config.yaml
n_layer: 13
d_model: 256
n_head: 8
n_kv_head: 8
head_dim: 64
d_mlp: 704
vocab_size: 4096
activation: "swiglu"
norm: "rmsnorm"
norm_place: "pre"
norm_eps: 1e-05
positions: "rope"
rope_base: 1020.0
rope_fraction: 0.5
qk_norm: true
attn_scale: 0.136
bias: "none"
tie_embeddings: false
parallel_block: false
extras: ["some layers without attention", "local attention windows", "gated attention", "value residuals", "an embedding shortcut", "skips across layers", "capped logits"]
init: "normal"
init_std_qkv: 0.0342
init_std_o: 0.0
init_std_up: 0.0342
init_std_down: 0.0
optimizer: "adam_atan2"
lr: 0.00153
lr_mult_o: 1.63
beta1: 0.9
beta2: 0.98
lr_head: 0.00822
warmup_steps: 263
schedule: "wsd"
decay_fraction: 1.0
decay_shape: "linear"
final_lr_fraction: 0.0
batch_tokens: 32768
seq_len: 512
doc_mask: true
train_tokens: 350800000
steps: 10706
dataset: "wikipedia_en"
Each number is 50 + 12 x the weight over its row's rms, rounded and kept within 0 to 99. Layers, rows and columns count from 0. The size before them is the row's rms in percent of the matrix's.

# down: layer 10 MLP down (transposed), 704x256, rms 0.0904, rows 144-160, columns 64-127
# gate: layer 10 MLP gate, 704x256, rms 0.0934, rows 145-160, columns 64-127
# up: layer 10 MLP up, 704x256, rms 0.0954, rows 145-160, columns 64-127
down144 097:56 60 46 34 46 47 61 29 39 62 59 74 64 57 44 39 15 60 56 37 58 42 27 50 28 59 55 57 51 48 51 55 54 34 56 57 54 66 45 41 55 45 56 37 40 65 74 25 42 26 43 40 60 46 56 57 72 36 42 36 65 37 58 56
gate145 100:30 56 31 48 46 63 63 53 61 48 43 43 31 60 50 63 53 47 27 72 71 44 31 49 49 43 56 40 52 12 47 26 32 65 43 57 40 79 52 40 60 68 54 66 70 44 68 46 41 50 40 48 60 60 41 71 63 61 42 44 66 61 45 50
up145 103:75 49 91 62 82 25 50 60 32 52 55 65 36 39 47 53 57 63 59 54 48 59 48 44 79 45 38 45 53 55 64 62 57 35 38 45 47 32 58 64 54 44 63 35 25 46 34 58 48 62 42 59 29 52 38 37 39 48 54 63 37 50 40 63
down145 100:32 41 57 64 54 51 45 33 45 70 60 48 54 69 41 72 37 66 55 50 76 37 59 42 26 55 48 42 55 35 43 42 44 41 40 44 41 65 44 59 47 40 43 49 47 46 45 44 57 41 48 56 46 57 71 50 55 66 47 44 64 33 23 52
gate146 100:72 33 61 44 42 51 71 67 40 56 46 48 17 44 48 56 75 37 56 50 51 49 55 55 49 50 56 65 21 45 26 52 41 71 57 45 48 38 45 61 51 63 71 42 47 45 59 30 68 61 48 41 48 47 54 36 48 45 34 44 71 64 65 30
up146 100:62 64 45 65 37 58 52 34 48 55 48 57 69 43 46 39 51 58 67 37 47 53 42 54 66 73 53 55 52 70 28 52 61 47 31 43 61 62 55 55 31 47 71 48 59 52 55 49 57 46 62 41 44 43 56 79 44 70 28 53 69 47 50 46
down146 102:51 39 43 55 50 44 42 39 44 53 61 50 45 41 41 35 44 55 42 30 65 42 81 63 27 53 60 33 27 45 58 55 45 44 72 45 31 62 30 50 57 57 42 32 55 50 64 61 78 56 50 38 48 42 61 55 52 57 64 45 69 41 45 43
gate147 101:55 53 64 41 49 51 45 41 36 44 44 64 55 57 55 74 35 57 56 60 89 43 46 41 45 48 25 59 46 44 71 68 36 40 59 61 39 29 59 35 45 46 55 70 49 52 37 55 48 43 60 36 36 34 32 32 53 42 64 63 50 61 58 57
up147 099:42 65 63 65 66 56 60 52 47 43 64 59 46 34 45 41 48 68 79 56 54 68 36 64 33 58 35 61 54 22 54 43 48 46 43 60 56 64 55 34 31 37 52 57 57 55 59 44 54 66 46 47 63 46 55 52 41 43 59 48 61 68 45 42
down147 099:54 34 46 54 50 33 48 38 57 52 72 45 60 47 57 20 52 58 24 57 58 51 35 41 70 82 54 51 55 27 73 62 44 48 53 46 48 47 65 34 44 72 53 67 56 61 54 55 54 65 54 72 67 35 47 31 36 76 52 52 40 54 39 57
gate148 100:32 47 51 17 47 38 40 40 59 55 50 59 46 47 48 46 35 48 40 53 48 57 41 50 29 40 66 40 42 50 33 39 61 46 31 48 36 45 55 29 51 47 68 45 52 56 70 44 44 62 47 43 44 40 46 47 49 46 79 49 63 71 68 54
up148 099:61 46 46 63 46 57 36 51 74 35 48 55 53 47 77 58 55 45 43 63 54 52 57 56 60 61 45 54 31 53 47 56 59 40 57 36 50 40 62 44 51 38 59 56 50 39 58 50 57 59 37 54 68 44 39 67 52 69 47 35 56 47 61 34
down148 099:67 59 36 46 67 56 39 48 37 51 53 33 59 69 40 49 45 59 43 56 30 42 65 59 56 52 40 49 63 33 63 65 39 54 43 46 54 39 44 32 41 45 48 40 65 66 42 53 53 27 44 49 52 43 48 54 72 30 56 52 37 39 61 53
gate149 104:53 54 48 69 31 47 50 61 27 60 40 58 33 35 54 44 48 49 49 43 46 62 45 45 75 62 53 63 46 51 52 47 54 77 70 32 47 53 54 60 51 64 58 40 52 46 52 54 26 35 35 59 36 54 34 47 24 57 53 52 61 54 57 52
up149 100:40 50 52 30 67 38 49 45 44 46 60 53 55 67 75 35 55 65 57 57 42 51 54 44 52 47 48 58 51 45 41 54 49 38 46 65 39 66 53 57 41 81 82 61 61 40 40 55 55 41 66 52 61 45 65 41 77 55 66 56 37 60 53 77
down149 101:38 60 34 32 42 60 51 59 46 54 46 40 47 50 71 60 50 46 43 33 60 68 24 38 47 51 52 33 41 61 77 51 47 50 55 62 35 47 31 43 66 78 50 59 44 36 47 68 57 57 63 40 69 48 66 53 70 38 34 27 56 61 59 65
gate150 100:58 58 55 45 38 48 51 50 35 56 50 65 40 50 33 57 63 58 61 55 52 50 40 56 62 66 51 38 45 47 57 36 60 47 42 48 25 54 48 59 62 58 68 64 62 35 50 64 49 59 39 38 63 40 36 66 58 37 40 54 59 66 52 51
up150 101:66 64 53 59 65 65 28 62 38 66 42 57 54 43 43 57 58 47 66 50 37 32 60 70 32 64 59 32 46 47 35 51 56 53 37 69 36 57 45 44 47 40 69 54 56 53 75 59 76 58 37 49 71 65 34 58 71 42 51 38 59 57 18 71
down150 102:31 51 47 65 42 47 30 44 66 39 76 23 50 35 87 54 61 79 47 38 41 55 40 55 45 53 50 49 61 31 43 37 45 44 58 54 51 52 55 48 58 51 54 62 51 46 45 63 57 38 40 67 57 51 65 43 52 40 56 51 47 46 28 32
gate151 101:44 64 47 52 66 45 34 74 55 58 40 57 51 34 55 48 53 42 69 49 53 67 51 62 62 41 52 53 60 59 44 46 47 45 59 58 36 68 34 82 36 59 75 72 42 42 46 50 70 54 46 36 35 53 62 69 52 65 60 23 55 46 51 56
up151 103:40 50 34 59 48 47 44 48 64 48 39 54 74 34 61 81 31 42 39 49 56 68 55 49 49 82 46 48 35 64 49 80 52 60 59 63 30 66 52 62 51 57 63 67 28 26 37 49 64 43 51 48 50 56 42 58 60 74 56 30 33 55 49 34
down151 100:67 40 58 68 44 38 36 52 47 54 59 38 45 61 66 43 37 42 43 54 55 45 45 48 42 51 35 47 52 50 62 71 62 47 62 46 62 50 47 55 63 33 37 37 71 41 44 37 33 66 48 33 42 41 55 48 20 15 68 70 57 62 25 52
gate152 099:34 53 52 46 43 39 49 55 39 50 62 69 75 35 70 35 47 58 60 60 45 53 36 51 62 58 70 83 33 47 56 52 66 63 34 42 55 58 60 55 52 45 55 51 48 41 57 46 44 45 65 40 52 54 72 71 46 46 52 51 61 56 28 59
up152 104:37 58 63 60 57 66 45 50 70 43 39 55 32 64 48 64 56 52 57 25 37 57 46 55 30 80 45 30 43 50 34 32 62 52 62 49 30 55 47 52 66 52 54 51 14 49 55 56 46 56 75 53 48 38 48 45 55 64 58 49 72 58 34 62
down152 102:58 70 56 36 32 54 52 35 24 48 47 57 40 35 52 78 52 45 43 50 61 44 82 28 31 38 53 70 56 47 39 58 44 47 36 31 45 41 51 51 62 68 33 47 41 23 53 32 56 64 60 23 61 51 64 62 43 49 33 59 33 46 37 50
gate153 102:34 57 56 35 55 64 24 34 60 49 56 63 49 57 34 63 71 38 57 39 71 56 53 48 66 45 52 83 39 42 62 40 57 26 43 45 49 52 75 67 61 45 56 39 32 47 40 47 46 38 33 58 61 63 42 44 74 45 36 35 50 57 41 74
up153 103:54 47 39 54 76 53 48 56 36 57 59 30 40 55 45 44 63 63 43 52 50 43 43 72 35 26 41 52 74 48 66 42 54 63 70 76 76 37 51 54 62 67 40 67 68 50 40 77 33 64 54 54 41 42 54 56 49 40 64 76 54 53 73 37
down153 100:26 56 61 53 44 49 49 55 31 34 28 54 61 55 53 52 58 50 54 49 30 44 47 43 60 51 56 69 36 44 46 59 50 54 56 59 49 55 47 73 55 59 56 39 47 54 36 75 59 46 75 54 57 44 59 51 58 44 29 57 56 45 48 53
gate154 098:56 53 65 51 49 24 62 63 47 60 43 73 44 37 34 39 71 66 48 35 38 36 38 52 75 30 51 68 58 40 57 45 50 46 48 54 49 42 63 81 49 65 35 63 54 61 43 62 34 52 31 60 34 52 55 56 49 45 20 46 67 53 44 30
up154 103:47 63 69 71 61 48 52 64 61 61 56 49 60 38 41 45 45 51 50 57 47 48 42 37 60 46 57 60 43 54 30 31 66 53 47 74 75 45 60 68 39 60 46 46 47 61 53 66 41 64 28 63 30 57 65 30 53 50 41 42 37 48 72 43
down154 099:37 37 48 55 44 48 55 41 49 42 64 61 49 64 52 46 47 56 43 48 39 62 63 46 43 65 44 52 47 33 46 37 40 40 48 63 39 70 43 67 43 33 35 60 38 35 41 44 37 66 63 44 58 53 46 63 63 49 75 56 48 43 63 67
gate155 101:58 75 42 48 55 45 46 68 32 46 38 55 36 66 33 69 67 32 44 48 78 33 50 40 46 53 53 68 23 66 72 58 65 53 47 45 31 52 61 73 58 45 44 49 45 57 31 41 51 43 47 54 61 63 40 69 50 37 29 44 39 41 28 60
up155 101:26 57 62 43 19 37 51 39 37 36 61 50 35 70 57 32 47 75 65 61 45 26 45 68 48 75 37 60 51 65 49 67 46 58 46 42 36 60 63 46 53 57 29 45 65 56 60 20 38 68 54 59 58 37 67 45 44 35 46 50 42 47 41 49
down155 101:80 55 57 38 39 62 51 38 32 35 62 41 48 47 58 46 58 54 30 55 43 55 76 68 52 50 61 47 54 49 57 53 48 56 42 55 47 64 66 25 38 57 46 57 67 32 37 49 42 52 36 27 47 48 29 47 72 67 47 48 61 69 29 34
gate156 098:58 49 40 61 46 40 64 67 32 56 28 97 47 71 42 56 52 44 38 26 39 41 44 48 62 33 33 58 47 65 53 38 32 57 35 38 44 64 27 32 59 55 73 48 74 39 34 38 41 36 51 40 63 51 46 53 62 29 41 31 61 54 65 47
up156 097:59 37 45 54 58 44 47 67 52 47 24 58 56 74 43 47 64 64 44 38 37 60 65 35 44 58 62 53 42 26 40 40 26 58 24 50 63 63 48 27 30 56 64 42 84 45 35 28 28 45 63 40 56 52 37 63 53 42 57 43 53 61 39 57
down156 098:52 39 56 55 51 78 46 45 35 36 34 46 47 52 60 54 47 55 33 65 37 42 42 58 48 71 51 51 70 36 32 57 57 48 47 66 47 58 58 52 36 51 50 50 66 56 43 44 53 61 61 50 45 42 56 53 38 26 58 69 29 55 58 54
gate157 099:45 76 41 57 48 79 41 64 54 63 51 59 35 49 50 57 61 37 67 46 27 68 45 63 64 49 41 74 65 52 39 31 49 57 44 52 44 42 52 52 46 37 55 60 46 59 71 52 50 52 41 60 43 47 71 33 45 29 58 46 53 53 62 66
up157 101:39 76 39 66 48 44 40 53 49 61 25 47 46 25 72 47 56 54 45 43 49 35 63 59 71 49 45 41 63 48 61 38 58 42 35 35 54 59 51 43 46 34 57 31 43 47 57 39 70 51 48 49 42 52 64 47 64 38 58 47 56 36 55 55
down157 102:35 80 47 35 38 31 34 75 43 54 60 60 48 54 46 36 71 51 43 34 50 53 34 70 61 44 48 73 48 63 49 35 44 59 59 37 39 39 50 51 51 57 44 37 43 49 43 51 15 64 38 53 42 49 41 65 38 44 70 32 50 74 53 54
gate158 100:34 66 56 51 29 27 50 67 53 40 50 51 46 45 66 41 46 38 54 23 42 61 41 46 38 35 39 63 57 44 55 51 56 68 47 38 49 35 64 23 70 72 39 59 47 52 40 32 38 46 59 43 42 39 50 32 46 49 72 73 28 71 55 41
up158 101:51 47 44 46 67 61 63 34 40 51 36 58 51 59 51 41 59 59 31 51 47 38 42 33 46 57 43 48 40 42 38 62 50 62 51 60 61 76 72 51 78 39 57 43 50 39 48 56 57 30 10 82 58 66 70 58 53 57 44 51 65 52 48 66
down158 097:68 57 35 51 76 53 71 48 64 45 54 48 44 28 42 54 41 80 48 60 49 58 53 52 60 58 43 31 41 42 52 50 34 47 49 47 47 72 61 48 64 28 70 41 74 67 60 46 45 42 69 57 44 51 62 34 63 48 49 57 45 54 51 33
gate159 095:59 35 53 48 59 61 70 65 46 39 53 40 32 50 31 72 40 36 67 32 45 38 61 43 77 68 56 35 56 57 41 40 57 61 40 36 51 61 41 35 36 39 40 46 27 35 50 40 27 45 45 31 56 51 47 53 48 70 55 41 70 41 46 42
up159 099:70 67 54 53 59 33 67 60 58 53 41 44 51 68 49 37 37 60 74 50 56 70 60 36 31 32 47 58 29 43 55 53 54 49 38 49 64 61 66 58 33 36 70 47 49 57 70 55 48 31 48 49 55 69 48 56 59 66 49 69 51 53 42 56
down159 097:48 53 35 45 48 18 62 48 59 34 61 52 49 53 62 53 19 46 57 60 56 46 55 46 71 60 56 65 75 38 67 62 63 66 39 59 57 50 56 56 37 61 48 39 36 39 35 49 51 50 22 41 48 60 53 58 38 42 41 55 67 54 44 57
gate160 100:31 35 54 42 44 68 38 66 35 43 44 32 38 63 49 46 43 34 49 39 87 50 50 38 55 27 38 71 44 37 65 60 53 37 39 54 52 54 36 49 54 60 52 48 70 57 61 46 54 74 45 53 52 75 37 43 43 51 37 54 56 42 45 30
up160 103:53 40 58 38 54 60 49 67 64 34 61 50 35 64 35 54 36 55 60 52 53 50 56 59 52 37 56 59 20 37 70 46 54 50 66 40 78 43 61 41 58 27 65 40 46 43 57 48 66 71 71 63 57 53 52 54 56 44 44 37 66 50 17 47
down160 102:36 65 78 59 46 41 54 39 36 54 59 60 57 87 67 45 47 74 61 68 36 52 66 49 51 40 42 38 48 44 62 34 56 61 67 57 49 54 53 65 55 50 44 31 69 44 61 58 48 66 49 47 64 63 49 54 51 51 54 54 68 76 58 52